{
  "norm": "rmsnorm",
  "init_std_o": 0.0111,
  "init_std_down": 0.00681,
  "lr_head": 0.00607
}
Each number is 500 + 50 x the weight over its row's rms, rounded and kept within 0 to 999. Layers, rows and columns count from 0. Numbers have three digits each. The size before them is the row's rms in percent of the matrix's.

# layer 16 MLP up, 256x96, rms 0.139, rows 26-74, columns 0-95
100:557496555496486451469574435391463480548512548429467441515405454456508420517501470372487452459502478479499346438469493568547460468574557436471518542516563503492502512475477488443567412497492570499547509590573449575516535501512416446532458506460385541554483453490510482524526467451458532533
099:460404518517459517521544504584566575444544498471568391445517520530478473516500551461391398414473492477514395485557536482558595513467516509465401528478441548452477451573520427503470459394520566491510552487479467461515542495472477552539471453516506470506451499438502397614419453545474515472
095:454537524540420459527483471434510536473584441448486484413572509452496509558493461492533416471481370521569441485487535568518520585486476440496540411517544493549593518515443484510515472440584567594559616493531406464537523465481615551562514455501528512430472439530492544523449499567561518485
101:477516454536529560497508505556520468468448359473418524518510472537506463481524456536464582522572513530570543518536541466500551520449508447565437573425463480531574488502477507526552474477526481366501590384472545510580516482454489544589565446445404483390469439567432451488460503443538457468
097:498484476479497537449501458441478431512428508540401454389559523469476511465442366491463507504518632451562553553531489507550533465493490460466603471391464488496492524527470449420509546558592415478471500464548417513500517432458403512481480557497509476568568453494414437477489404487518488538
092:423509452512512468406526539513431493428445499457512554508465521471499564488486542468415576487466432492508595510540454557467520570533471538458493507494510503440621520486533461506542533513580504453620584554464456568553490399516450433519490412537555493543399472486460445526538492534500657479
103:489631504507564526479561638467504453544461538498466441562380416519489508449478531516519530430505456615448550514459506447475477489515556493523475426525452435487385520542587485505449541494496517515469476646532474518458604416484471532525553435515513498511422489491487541512545504552454505558
095:532581524448569504491583487498463532508512490492436434599390520481552437456518640509540507433464503576480575514474522468515545506413459501485496525494493476483513539528456433516529490497476401459567460524484526533543450523422471386430579572421539623524481454487486518513490485385448562468
092:402407472478502545444471418492514432447529475496490452581462511495561475560504520525549529484499533399609457509521536467506503527457583501464537503524523498540552408455550538545464503485513556505504484525441467359489473529407584515557553394558534509573522497383542475503429512509401499417
106:474536525572334489512538510534459455529517479466474537458562489407601499498481477472457475548471497497495524552571507515569547512518467553439530422464511506492521466406577438544542468503621524505529475552415513587484513516510446591517495502505458455582482449444464498417390426503462490616
105:498594585529436606485416509512513541401461448469543526540483473512545587456455422424589507456556515459509553478516501502505504529477531530603494442615545528555549511455480502544421467490446512521528521478541504459441538441508574564487612428514507543502498496550542476566437606516502610490
101:454445490496538396517491592447565499481468517615505505430500468471472516424508568507472546506453501589441459519503477593553486521508574542550545476554518594532479474490464463446417599431558503476447447457521387481472542490480473545487527592480535487576475513525522510452568405591569433574
097:465549537509499590604499478497545470466493417428465546534573460505551477470505523554570415430548465529536450445593476545492580496399508398418552515473585528551536554439547462518563507506464484542536523471496482581488545490576485555515463489455537492417497488420598522517613577494553481454
101:554464573539536566543389490569525594542536539574506453476488523470427453551497530510455500466471429558469495468566598525502488486560417411385558482524547524492497388494575601489513441434526499560512498494530585484443524499455518542454478490514469575558557393487510532479474615480501505491
099:551519426453550463416506514432427546370425500454502462467443487501549480496422522508500526503538442529483471503571518540514469400462471509513567491547460622457515531476532433568570538520485456474508510452490567493605475479463534433634570551426477525447483508514516447446587512398490541559
098:500515570530514408573481507569477545537455445452566456491534503377570528385512515562506559510550529503513391511590462505520495475465432586541515546511505452492607459523526437495599561441501533533555516558541540394514548538535507460554528479547466498465616517452505510568473441486586535513
100:541465517480510483486520559564508499499494465469499464417557533532454556431468617490491592424610559548456561532495432449436412452450532436475577417583429477527487585494535503516549399525453534491525474451499508486448485585490521513532520453400475461481480525481525506561359532555463428505
104:475578454503504579461508535513585505528520398527490543427477497496434473557509630452455491465407465504472588466379394512446470510418447562543428449492510495437442482535471557495473549523332483492494487559476488486425489580542498443469453503563526523510498482515447441449529500559512514540
098:547462438624524424502514487454534433479515442518507507443424513543501468478519568493536481499497524504539525526526526571573534462479520611427488394501511489589422589379573507401485451470449542450431487556455479421534422435519481463430457491503497472492620511466470485443493441524500511416
106:525535390454489502519479553500496517502448481480504559437589465529468585609539484537527415589536508484489563520524569460437521504494464548470443584512518440483502492475568530507424342526493440543457451538460395495544472486454493531419427520516549493421596549473500439497493544557610473489
103:502621436483477453558537505550481456516393500414558521464539550535467487489554469453563494461476543539478554465495525517498467645437488572459546478573483496499578480537519542481453499364421527539533469503599472495388433529437500432501504427516503467579568522415450529531443508514535550517
105:395460517525492532509423512450599526574507530477537491476441546452366508443513487541499558517371456493536536511529469421443495540605462518415559504447529546491505514473535532494436496448462529512522553496566486546522463453579405562536451459421558597540541478552533541452580555475552566492
090:460458532538484500420412489542618474489565483454511440476487426503595515562480574433507444572505566447566468523470553439460500559542479488535541481508504586567501434563458444631481410476566459478477504555479447571439454541578493481513508381595514514497482519509492513493595520435464506495
106:563549519536597451488560458503523501457508575450495520543511492587472506471519513548565409440462498497584593372569467552555443506512465611437555474518491416573556563472535568525420495518512444466471530499588514482499487502530473533477556452490447558530440525448423541539545590449534594484
091:514490522392489566484558499530442449491409483518541520492460388547536489585532489541488539521558555514532567543458422467479563513556515455493528483576521575453433546507365483506417551560483529576486464488495565608491463547604519467532570546510528435564553484421529465506507428603485503521
091:456424524521547552525506596560465496405565446494463518540471437518495479437481433466495546504422545573535496597482570424484544504504579478475449503418491554483568450511460451493535417619540492489537470564567494533477474388572464560500547483508544482495446477632596433502464509460506506442
103:510494616463496484516470550490567462489495502460468468430430611557471492535483367583418474495442560454507560499477452507504409486509509440510496446431425450505548548514489468423468403533504574497604485462471550567510420463449539553484552512474503492514438502525503460538414417564491412422
107:530452572590501551501462581426573500466507542514551523460412426459522508479498540543551512481507538551440438483489576473505450597555552503477434569484589556429504460495520459452530505492414457497457581426556524506501531555528570449448499569482512562562462520484643477464496612552451427483
096:574585538514485555522467485526549554486465522516567475601488476466413413541487491453508483539513512464512520488340498409542491474526423470541529426532557554479494518533507510544425557616462577422545460450464492479501429577542562532591515432583474540503457474499492600463542462577471529524
103:412508467482489462554492471559529525541483461513557590515472392612445535479548501536529508441555530484581514567489495505491405512524489546471492573521530440514450493583378527470530505564457506456516589448423629566501513529464583561468548597509543462514448571491518564482535488521588483565
099:492495500508481532490471446441501420498554409545491541575561516495520494444530501561473567506517495472533437527527421514477443520489585512587445453421506455498632594537543467447482470561521421564511507441504419523367444499423553466548561546480433532461530597420517547572501422516540533523
096:490467495488481552510505459504404372553560538549463536432549476549340507497504458546409410495540563539480448523508581438481464513502549571454368517504494516538421473469430452562523598551520528466498517517439560488464513521487508515505578462612567550492490500560562498528540463484480441498
111:445504469492589534533401537483511435510477508537466555541442511372515459439513574557542539487568548412514500527514495536437528585575499504507578520470557434546419482524488460533588458531508439502507482496479543502525455423605419551526587522402463403515541495505514532569486545509597455575
103:456458506568509425417634455474455510509604433427511588451544573449505529473508535550442450525517556429501623467532515496497500543473590544501463473582517508490545494511459579666504517510464532435523522525495497457450480512504443471428446478455503484580522476470450474525484535415454566457
102:513619478515445463505449499519520574543493482521529471486468473414568537531516456500509518581430476522484487619555444598552503581438553455521519476537526481507445435527449548495478448453421504477512493574582553438587513481503512524493609389518592530529429485550472543463490603455607505513
092:531569545477523476440549617466390410504427475553487430455565530454549548456483474516501502631497532493556530519478542443496558478568494529404445455523474469451576562503500489541545515517478394543514542495511562575586422481483516485533618465530470501477505456524568458493530515479635473480
102:441582544437429556443504516576465425563473465460405478481465468454517427533558545466443472495384506493534453423485518371447552511431551538461473479465513538395574584519449424447505546447424544437458464512479487492477457596494501483439536509485415509520550474522500504484562425562529484462
099:477472455547485427480571529555456483444498503487505568497472529502496514581521481470469451603518511462539580499451513512467560423483473543512404434566516576610465481442587513523449458559436525596452583499536533472500488430499482642533574473458501495499545465585629487557530548517487583512
101:523430483483517489596446606485546566439503549471435438460520405541487490520356534465512514389525555456441532522509461476592477444444409495529446579505534549519493417504461497537436473498359484408512500451481473493525558481584536464527529560526489518576420493509534469467492427519489517491
099:501524464475482439496571514465528580492491451460551418546478519533483520523452546583429586502516524518524606504507549420598549481528533454485386595447521557506477563511491483582463450443452535478463419488568453525480447503530538409467567489387549586515478550423491471583449527528506501406
095:519517506545446521600519464477454497480504573463498526420551436517411495507510660481473495569433667516579535504591599533535503540479526542455491484505565527478552547476577490481532562441548586491485522474433512553559519512484497403490541468553511430443475539432551534502491532550513430509
105:509519518485499391496500499459573558468479549489578470499512479488518490440500571494432452513510466438527559424390428430534525534515458530564439366558568580552387402473572435535442518494523537521471509502478548551475455513478586641463519474470537508502473581595503485490542510504544525479
098:536521503369500454537462591564480463560470473479477504456534603499503575513488518581538533496414518559413437561464496543421512444520511540471464529520546572486533417481510492455487457482595455479505522497537429470566505400448570545479394521494582503550500577466427476521527415482401509426
102:488493519505404486551478521443465518511528414540478503473519459526668539488493532451450378481530517551442428446544480480502562538515510634490530539486481436465542406575430506445558475587476447519582536555522481528484557517481464521513517551562575493476566504525432490567458578530506599449
097:546488531522393510520404549527543510460531563497545553502476487528462466485543558543426487452544522538468579521477407482476598553560490485511533439468498579443508503487439469516436582423540513543343409436396450458412498527488514550482456416421442494471522570537495465466503477435476532542
102:554439522591547433465410519475594581523485525515474476573466536512465553466557511485520426457545546468434472413490518536559540530555506377470455462616460514620438468528514460444442487506513564447488504595553466498489532503534515491495501465490521565503499491431504576417510495460380594540
102:515565443428421482408470367486492552438461464449595476554496477562553462557552585413496497499422542467490464521583469505527490503455457582522591499480534494523590432547492447460542514473479501564445499540486459585594483525419428535519508511535493559534461527631570493533517500543520530493
099:499527471441491585527445510507576477526433455610566524428634567444537440565551427540515543568530494542518402481551463553541441564550510536459427522436533510545474515477496517432422540409427427460473467494490504411457490473448477522482586502504478522444475536472579519503528498619505472542
100:476497480544481477477597391554546424429572453520506461479565494449598521559455529436491433529500528361531596473548573466472576443493405585497421515506426603554483532463496541529489513428499424523545505551469513519500545547483468423522457431558448479532521478518452481428529532471540537479
# layer 16 MLP down (transposed), 256x96, rms 0.136, rows 26-73, columns 0-95
099:547416422500482577513531457434418528566539446548529476584575559563488487452449547568537538437464487493497582442452557463502534522551541563460495532488549595455565488533478469469509502548544595470541454449530606462581487489563498468603499475488530492469466443581537496546458462602486437409
096:443533616458514506418566539554493515462482554507545516550490531496472474401451471576512497524599464436464535547478565438454552488430508594592521513516497541452468577502519586493579499521578412517469468440446528549505546469571670499527482505484568514458541476471505459483445578498450533546
098:506417456526445546564659529571433453495550539538508497507466490544424587555476447495525469443474381563515498430479445511584507508492470496505489514490482524499529552478415445566462498458515498474382461544483421453510536544577486474488571558473412454453577494556470449473571536503482406441
098:476466537426534534515540408577447524546590454529543456496427452475551545527383461406452470481488440562531522611518455534509476493511458454512473630608503459524407432539482541518496503559545517571473416546509564496425467525428496459475497506585540521537535489468482511536496439514397460461
101:597452527468548493543477508511463555416576461509469474507383506572497455579425626490484528462463456494474501554542412526454486479540436586439561488515478534537621418498554479514472518560500623566471417544501472501472516456460592536469554467446468510530459553436564503488474434547519506459
092:529416571563499470446381459553614444434462555561534468505453463538455508525577495505576472463417505463518490486616529507504545491618519510612495579520511508510485454542493518486405493526440502502534461488454518492491407494519571537453508601502455505488575518530488556422482524449444555599
104:634518557546516435451504384521566500515419484567522494523527442453467466461657487494463520458492474516540534592451601572471514492444501571470545480574485511467501479457497450463607498465473446540650483526447556491493497492533562397468461514503557467540512536555460466465534541529492495482
096:520561520551477433573475484564546509458545527375519501464586530572518454555603465431435595509546484404499558402531532509542469470557507520497543554557459437544446485557420493488545527480502535542534411465409554522482510456512448534499470504440587484480522547571568540560493569529564417470
092:566549564459448550554524542594571531490533525434456493587552425536495597467487449478601499406446433500460482549512456461536473511541478424474461499536463491497483566470549436507430463507500537379535461476548494512511552598492449523508431461375513448477562548514508512505474494626546460429
101:524535528459526530566559575490468466509486481529483507453493542584491493492442601478453413520459493506513464534498618559495586526434519445458448484507506488509504469603466556499410465450554540470460490423459598462512458618477611427546494580574516510491466454556470527602536558538405462463
098:426521471574428569546575528519437509572539445451659444510458381501551519582557492481509506536405477489524469454511489458462485434556465483486410587519567500515452533489469478563496482495443506538474528502509429494569494545510489503485470456499369461576389546466560503463469495579533539472
100:540453449485447432374543513499531418470478413460545486537446527464546566539564530461553509467498578527472590575547440603515528510534512577531528496442589588487579464479462495514495466521507543506513530488527525457498509471454537469608537587489510501392512387600538585483497452457524561519
095:505528463454518495562512489387467506531447572513496522427446512514506466576449535469513457434437544523473406524523529543460503511589511499567481613466581543451450557453390535580513472553477495482515563546473575476463516589419597521519561505538473482474587380562523536477535533485578485580
104:498524526499430447461522522485591478473506488459371579398456587514563528558560468456581546481548462436543505444426417501487517482470437493455535540527523508411440503466535473484463517482516396416524520465566488547460641438516504445502532443443452527510560516497623504415484488534476466481
100:523529457504484529471450440500530513456535412475452522530522556503510553519543503495472448550549534491510513534454457550465517535535452484525503561511459532496438446515545481422431433446570566474416607590463548438496409468480406548448505462558487462435616443475442658438461491583570527552
094:540482511573520483559598551541460558529508529448503485502560525498553522461512575492572542521582523439477404490477471366534465525555450484515489463537526457478424510491440476547393575604453420530506515460549417471411470474403513582471424485526547480498499491599514418527529428448552512519
100:435612493477501515529528471529515484432484486474516508525415439538533518521656388487568453446516446497490411477475497605456426491532547518523499550519497447514569549554513583521605414483459547521501447579400529559487482476376544502563537445480527443468560467507453486476495536474544471545
100:411551559500564528468602517541519485464482494482540523503421456512555486476513567463438412492428518449498405496554499511443452376511514519436439499525476432476447497584433480498566446384410536487547462517414540478426491559581553456515559474453584482442506576511475488463535546556430508459
099:500518515575494623411448506520430464546491523498546409542493512436513451474502440471517416506515464458521509581610498446424550512586552467470522596511448451529462470521485507474471507413523406534481415468522482411483471513442532599372468518555562486483467564477419489483410497526484454533
108:510603496512463552541477568499477575466548436445492511428491519498543472430456563544498423562490470543616451498502452590551548498523523525509430569465481523543471430489495451468531510496527626455482528474490617467610492511460522456504532500459541426460479529414638503606524573482456499521
105:498576479517483431473550471593519451452480415476534567559524430493500534440291554491433541463499458466486433539448419464460516518562447604487513442566519481473527457494489485536506442523503469461580502489509459509503531510523483571472561539511371404525496456495489501452409481509590506485
096:501522466594445553496534461487552494487474512454427608484504448502504534588463608470446553414546574495597532494569497467514432365451586467445494489497453544446452544510475538511550421496495593464577537488612552479554549510505581553486564521456473470452475423475495547490512510536572473471
087:596572496531549519483518557507587477457431476501436500397514496402519499516563541421519578493470571477487516556512472490552523465516482503509447480469434543460537448530474573500465534527547515436589496514514412475536570569574434455454583601476414620473419479551494453485445547459443421503
097:466513560493519542498520537497528544471480599503514556458572544485440458575362502410497396485538467527455547519500404461509462545509417543452557507580524431570510485467534472433455469562452482467522509514530418531568402400513567481454492548436565460539520556458514417390466483471474500547
092:530496516539555485558583477507513555654480500454553480535527607476396413457534449494529466515539502461446457507426596548474456568455446602553562432542550507565457452475452562422455537485526460460505531434494426435538488523469586467449510556524517489523511515479473464554512502377500460548
095:448571520573513513549452556425465505589592562429467546493477487477468535507376492448481525434470572526365521437534484483495420470512486394502475531486611527531483484551433539491474486541456481529512480365525557516424504450457553498510435600543501532426466468530569534494533472489568485528
101:527542529493491629501546571478541437467447551431414455480480474509523472538656444573484452507465493542472441505510624507515536546484509455534432511535403511503521449464552544449536556477497487450569502476538493564476464541507438456579493470450489538544534593489427535557648498464542501556
104:476424468505556519495519499479502491463515523458541505371403441483406528543525500537485561463489515472432538394441561637618546475451452496563456462395480538494475550514484535559482508533501439512523552540524500454511532575467483510461448525419416535592486552492389540453519465468429550464
095:428574464497540398413498413540521531493495480435647540496575390463509455457559474478530503439571514553467533418446497544487517474464455504468435480480484547434522467456486440540593545382443524495440460620494572530517574506463487542443525478531490488491487606481564473508536475515508521535
104:332567521533539494438525418530503451483552539487481437391454454511553448575494526544507539519512480523600534452467461478567524506514554525498457460533524491449542567436491514495495481508492488520492566522499506560490552479607445425478451453487469411467573477482501534413359464587397522472
103:514387520516477459542423436582449513480463555527468467438483503467438438534395536582524505474520525605434407563506487459589441491436504549453538487416504515566568464540431529549514563569581465530458529463519537561483494506453448490575499544475547518507562445562479533567562467521467380478
094:571463563535416437491483418492496587587500477571470483437547515437617548497501524555430429525522491498539517490480493511406470532513458616454501511460463531431511520436519522460470494538484447406509560517534506540558590421523574554462535521433603450510549503460580509458456457504495464378
114:565535495491465588480496539588525445515475519445434484442411539505450539454515435380445448594563567522539459536568433491505478477477513455518525477513476460526507417435490407457595491490508499543503526528505528507441449413455635444504481479524553451564577363497490452543513440521446491481
101:461430579497517544493506430537409485504422500425455554611593490584489476476417531510538459437500484488453456616484623444593510447544472553553539541551503509539500542538456441499552444532607524436532440532459423498421495516569485502465542521463408516455507517529498475491431462549496444507
101:445516500432457538504473565529527519532462490420495455492508441524412486457431377481596435518506485513425505503466526510442464546532581519514515512432450553568555589480561446542578396479535551518479560479394541439495506398496501528486539579518517530516454469604497508578525422480394444511
095:391388440495461524451444435598445480498481545488546537472460493474459479539602561518515381535500440453467485502539548569397528504490471489466483513449476546536489440532535543430525535391508516466466493565516448505452451538366505529500484448519514454487621567443449515589493459453470514447
099:480482443430559468512603523481453514319509564458479529494487479502524516501493533532486455543516467454443604562452571508550527624570578499488442507515512444554530404451471592500483461473473477483491498530509563447463503465553420450505549432550544558406468427542525482594549502533446497506
098:544372471506401497492484469544495513569576436560485518443427502444397524478515529481480570419456558500521555431460458511629486384533489559502502430507543539609494482566471479515469412532497519502467391447523496473500478502460458516511525437549571393515502535480482545486443453476578496453
104:398470563517538556550562467532463456598476460458459440504545399533545512516558475459433524490543520488605477529577590524470399497502558541504445473487434468478491535565592507558537539527513563478472492433594392497571486461463392505538502469487531576424542477448498503568469410535502529498
102:551517496472575516423480380443423466428486491549467484483463483574524457458388482445480566451506480527577569455463478486554464493430597496482470476464519576394448533517391483523481519479457504498473593563530451426536513480527532533518476528364497493547542450614588517506549511491539542499
098:530479498476576439557521541502467527445464521492536474476543458486447466432539551532518510534449585489387546467387481460532539444573499606573615506441478453426548494430570545488525595443501451523491569540535529527455525559476388437487492518441518457582569569455483556459530561473539453508
108:619453397476483530566461476462517630540509473474436466503539415621506461541560500456513500451471479575425527514559515566460549477507493432439535509542513525525595592453534535435432482511524452415491511401473525546473550560498587446467498421480519503444428419503466536453486463464498473512
096:519519454461430594461433507509492526526468497598504548465492617503464494495475490483459579476494608422473439508523447464550435574431573530534437413400576514591493480545471453565486530509471426512498505483402429460516486509473484511514607563500559417532493533529497612509530437460538451466
100:497579451431482510589494520513533454515545492534568488415502434520450523444559571496583470521514547489521465603461437540553466529527482450489457390567516554603484565566525450411457467555421521568463462526556559514433512508524565462528503442535547374489475444461488546465565550582494449543
096:572453556529444476467537496551500484516480471541479448428405549536473571465530548474428499543485485553475500556550469468412494511540478576478492399458384524485525482447467454632575488639496493622553483610489518456497449463516529461463431541526503505528522518548539431523494488542412549559
099:519562466563601506489479506532480541455573558535458474421457490487562514481368479549448450443526419443484533441478476545531525525378516466541491457469520476568554554444539511550561493548537509537512419374527479511471402446550576473470455491564472442467399423506541485487603484532541502467
103:597501474515496453445411561554612552460516560444513521426491422461526434475501432479490491443479571502358577475548527499493415545498588549444480456470526626444520474471552478466546472532488489492531508422540438488482434544461535443461442469415519539543556482539438437464559446506540546518
100:442497485468450444518446409449499543514475490503465544440599505471550444442454559408438479495551633589540484603464449503519509464593472511515486504467539430524527506458474512434475576367517422448492470512545519451467449517505521543445414532494461482532550424516496499487459582518586448406
# layer 16 MLP gate, 256x96, rms 0.15, rows 27-74, columns 0-95
102:526446548491466491519553529493556559332522467493524440467510483524465551531517576552471501554417466528546427433464543558555581491440470489535435498521379510466568420502450531552514502490474547450495434470485558521559558579519491437453546460549482551486422514470510403473474573495537458634
096:502501554509522556505414540504585457427358484493478502432513476470461473454530456513595468584511546475476518465535533562440406495524535573399433617512502375428490548501521504476478449555557472435467512566497535503431480496533502488589514414473502560420492503515526489451443489542532578570
099:475571429475521509550502567533420542476491597516644481549412469506446506550442488561604486510499395505505415505467462527563537523514545430467480552553520444430484541451556527504455513472474564445406460536541376532534441590467478522499548501465487487591447450405454525529504481493486506470
097:522526478587514556468524521478423481523498511477378430490429440487425585531563418536522484505429430374535557564557452544494526556511468453564523499483464456420439549480518484544474490544395413507474547426406480540540454466444491505552531497565425502576477479454565458539485476459536468422
097:550471479478491500524375536476566498456615496577504419485472523425442459459467580492536473449479446373504464476524500437525514560567490450519443506558489439462448494498477511455446522464539452571378395475461498484485529572507438532563569507513403542495536552509417477561542569539554445544
102:575426520614535479649467497505505422472460519427451456520402402526525489435466507494526515587483484410450562495470497578457554441478493468425445495550496451503512436499481492439497482555496526487464472575441425473442529546585462404549527529464471531381556525545458494487454440449490499517
098:484529534596537503480469404469552561513501567472489444524482456634510529495471478455536441619448474510541432487515391504389573435489494510434475453599515458563448492551630459470471544491585498516536542485530509508552460573572538569474494403575493440479487463506472520525475453470527464496
090:622507492519524491501506526518504564461390501569455480488617443492497490425559542566482581601493446508460468475526447500500521531542479592475554549498511406586439530523533457555388457542511511421594408471514474525401483469478522486567518560562512439510560561459466490500528535511518528598
108:464542480615505469546543545480483525575451478544520450452550458396539553473576495555489572479479516499505479413549462491484483481584485452426472519530450559495493487491596512587407431485570488441457551439407462544483549466539427604437497499573551478444421546456431473449468433494537425522
099:529506517394509504544501434550516485436545571547428506540517458503455600430525495493603471530439559530512493522515497567496481492513526484515581446563397413446577548524477407457513609444573574468473480619496501519450443537451536453486461554481579549560571471459444457517464473459420471512
098:512559476511543427525537476421492490434583480536398405461578495418492491446528538580517461511421529549485454531549426556533499598544494511510526462561446520489419474372438546385463541540519475494515569474515486568420505437483469403481478472562511471517464561469493449539489410551446459522
114:525544473627509472545449556512468587525544428513510519566576428474526513502541455591519438477508536531510539472557451515426580554514443436528544393534516376488534497421592542517501564501536401448510445553515458496386487472484496526495500557500563464495511496408469438519530428572525441474
098:549529465516592457547443482474459445426472527465527464616491414531549515484443556542567415543401417479553469530584497486498460586537551521544486510451434514509529588523568548472480482515495511556465579522506479478538451576484523504476553419564548454626591562482451511533478574455473507576
105:462488518510529457529557438507547514488490453474580562614496495423476431593538544448564534515413437475582517420423516516485499476535451415554456599427469539431564508414526470481518465576443466473384425533549533527440519513551467439430491489521451553554496449532551439528470502440518544444
093:374494450441494425428490452579478509465460431515453494530436455497503453500560462599478487603505537460453442423601508537446518475568434488500458566480441486497555607560479484440492562509396412513456568498486595486526531648514505466538462481493515536512489486567494450510479471538461525494
099:428523453596465463474444483491508527491456554546549502551453531502564525447516460470490393443451441548509437491530575468484544544538505542515462601583545384428541429379443397480517520464488518437552434502500453518532581466479524508567499534517539458600472573421422504541537456450529529517
099:476450516512462484529530583534485470558457496517459463511443453466519456523503464595518420541523464528561484440381501554503484460478515405433540578500498443468465426463464402441508495564492566484421467534517383548422368508525456429507496449476579434455545527457494397508524436490428548462
102:472534520478559527551532545423380444467433470485501498525471479477578484555549499485556477521477549458551504391460501545425429615406477463674472552542538440453486473504457516515462526564538498416461476470436531496460514515520465518529552537569580486492441522564531509531452589464413451523
095:442548461546511540544536537510480554488565415480556509488443573542515425514502522479428457566448464503530522402401435572520459461577485404509531446443535534544458420464521464499596495561487565457534482521521554557467438432395502467500539395557552502602421550433553477486527475450456500490
110:496447426517570487501548535460540453536426555528439542514571447436523486525490476446517370508455426492480459363482524505434604588527592541501473537445457471444518514451482514529548576486540502520474431508504488495451499513485530598659450458492569495446534487540500482545567507526576498578
105:473489467439482489506455470465527433514484498542559478557461540382405550443524503555607554477504406508496530503520402558403545480625430574442558538474457515415551506481475537524477501457552515513458534546572451591455485482554419489511437483520462505597583544473545493506533460432440463452
089:504609435516595564465590563575515474587458558485434431428535557506428510462433461467593473471462505419476474515567567509475454576494455555456442505500471395473440526484489522499543473420364490465474445520523529585501570543552450493544485529484474514507459479521485442412432526503514542467
106:540402517498563490572488559522465484464399557502500495578486474537438549445546497520493435486485452455540478362495505507414543548484469468456497570565507431485576422440527456485339488464496420441508480509505550441559534541560514463561556478555584499488494499453433501460632532503525512496
095:531512393424562510437500561505457569497566472564559525479562511472469537444524503492511552558535419422481523407591493470443439524528529508479530457502562539462508430419446466345468606576481550514490507548542486551432434443461476498433525486551452444416423514490476424510472465465539482514
092:484458496459571519515525455543441477408438472507495462462480443442551447470452413505543496636477534493550512492474459516442549542530507514550511495479375526526528465463468495580549483613566580502415432556453492544499469474586484597485474529605526483442472480549562416569409478504447560479
110:494486394515622521518580454502517494445484475508538494553543426472492525463511532445568490550503437517494363450537553473474603576521546505505578614503507471461570445518542479538575597499449451425435428512553511488510585567556412430575499479551480512526462500477467461522479565455507536536
106:489453434551449530446529426465561446471399493472481535584553539578480468475561589405499417520484542533625572496541455495474508466492510574426566478529428468499598514443538460552503497477518538481609439501503592480505524609482482529500497500531438395512565450494505456444503445482469466558
099:504578470441481427471511491580456436452521520401407446438509512513516529484543471473513465568420464512594518521568443477509457541561524488474486563575488455472422466452507435490443472417498485588544441640543495597512593494456451500417460562540500507478491513437514456586547455552524561459
104:443507432424434522556475534548460456441511498444487528553456480460482428524544461479524492518390478484463552459501444504505514524523418432587512572546495511480539595511534477537556484485444582568557399483414540478554493481479457456464567563539444443435510479414479439560654498470478404523
108:508520502488597369498508599502431467430470393567521487532501441463442458581575500441535485535457544426538489452356477568474414469562494532512540557481426523527529540487589463452491517483476483454446517562475465536472546516412464530514568467570461450556587516497539482501541497560493497576
097:452415497489589491559423579581493400432522563496536524600526493520506441519525469475479414507545609440531462413553443442446582501563518447500530503432477511517494573471502437552505537455454415517479520485536512557510465458448490604465462484557502518532498555519466501630500444595558471500
114:485523450498479499458485622533500474494504431555411472526471556412455429478510420524475437502456530562553412533411451600427542563557603551512528544492583478495534459518461498460562519517500466540559524615487511536449496555545461507578443480499459538480442458491528471588504557531524365475
099:576498526584547449568433559539475443435436448603476442577504424519455491437524515522547433435500428470481526465436523436556463522463523425535415515481447532457467499593449470508476539542568538464465433469415453470519499512592501483440509569503439510506537653542479495490506458408495448492
104:536571468506526460484445456495574454540463460487512529539535549574457517456531499470540414481510512370495450400572490470458528439454517605540416491463464546522540500582430532467525610537482371501602452516464578466501455507396514469513545485546482547480512548422477456498515472429415480551
108:464499490539463505526407509565529438436492542474643448411525497559524583454476408497522508501513449464485420402561467506482520467580560536559503501483537481464498549473492517463501532491501495514476523548529494561430560554464483604492407472583462576377501550471563454532573540424519396504
095:463444456528489363485439526535570537485482498511507453529491485442485583462484452510555532523403557446514526475468501501511483551496468483524528495508426470536513498358469499405573414567438494541543506487614458435545504502519544376544507495517472560474501569454460362461394485497464523437
098:511523408469434553453569480522477439511472491535543460472478553527405420483566449473556511542443446416483444490467421458512445498565438429503380519463494474506488488410560514495549466543530464503464474456408476521503474483457380509461464453443512529434412507482434468522412516511383589428
099:547422522483478424571400553463445484532447505566602479428566527497560445527532488460461448570522516384509530496513434607538497615506531586434468482493442512445466546512488353495538489513523432480450462579470523481508493557548512559514513470436525526459521549502460394489437474507468517449
092:537566393504468483511534557491562529544533416494496382553527464483467572563529487587467483460470527513538558461526544460488562481510460525437480580463565480454462507417600494498482473581529558475503397490512523579478470527527445559443519515441505493492441602373467397583466546498424476503
095:505483415435504455519454562493490553531455439452538466490477572518486517600559549431534494561459462547490436465555443505535512533418451483597390543577368536439465508483401472482545461581444428485533511532466481472487493558554509478426489533490392500532494506488380476524472534436426448482
102:503533523499524501433492534471530465433522571530560494524397394440403506317585515451558486520437459472493399420494508432512482493482530462579520512427469467519471394493426429617523490497537471504486512572534572501576485478546560538566516497508434531504490557499496537494479501431533522484
106:541510402502531412487557561571536511487493502473475497526475541473482589512521524546608456491376459475438440541484490479369543422520580532569443537582544484497568426477495452520508486439518539493514434467485548549556533450485492539564448510535500533497438601419408393542497517489445452473
104:509471525474529533610505477431492437410510479482566463518508549532518442572523481477493502517460455517641508524602407558485471463487493528526526486581441420499433495512455380483523510408429428443440510500516604567510481510468484462539444453411483615456510548569521494525546400512502504508
101:529568511451554456488488499544517440366483471482556501617524508529434520437534386584497410437550484539493499532495485571484580567462533555516502443521459401415513439541465480471482588468508578497433469430423420574472565521458461460469482395495529513522511497548505421527471490552480528530
095:533459571413532394533408522507557485456386482431589395517558542518519559472499462505577461412515548473473402376470512522456500447507451468515509477510458549488522400425453501481505551462566523494448439541522506519571612585498536496541513565459508532469537538500463519494468499545473492588
098:430486513496476465493470446532433534492567439529535505455509481542454396530544441462432397455426476414469461508530576517560444571444362538521426537437479477479534432456502513509500490479480522453588501440438496506490534563538483388650505510526429512474464502526556424521514447560511425492
106:494519354508473473537479527469547413501476454573469444453499541522492470442578476535503406662481506458653521532517451473529540615574456532426484505479459541553489557434547469527381467429491491470513446489440458500495490521487454521551495532566529556513579494469513475459465515529456472466
098:483510475529570436526483517481507464396467446524550506511506518541453512467613505429541471480497483421585514558454516557449492460588417548484472525439507421599541414535565470472569457409447442557521465628406544498588524527588494496521435546464461478498584517502434506499511541450441519496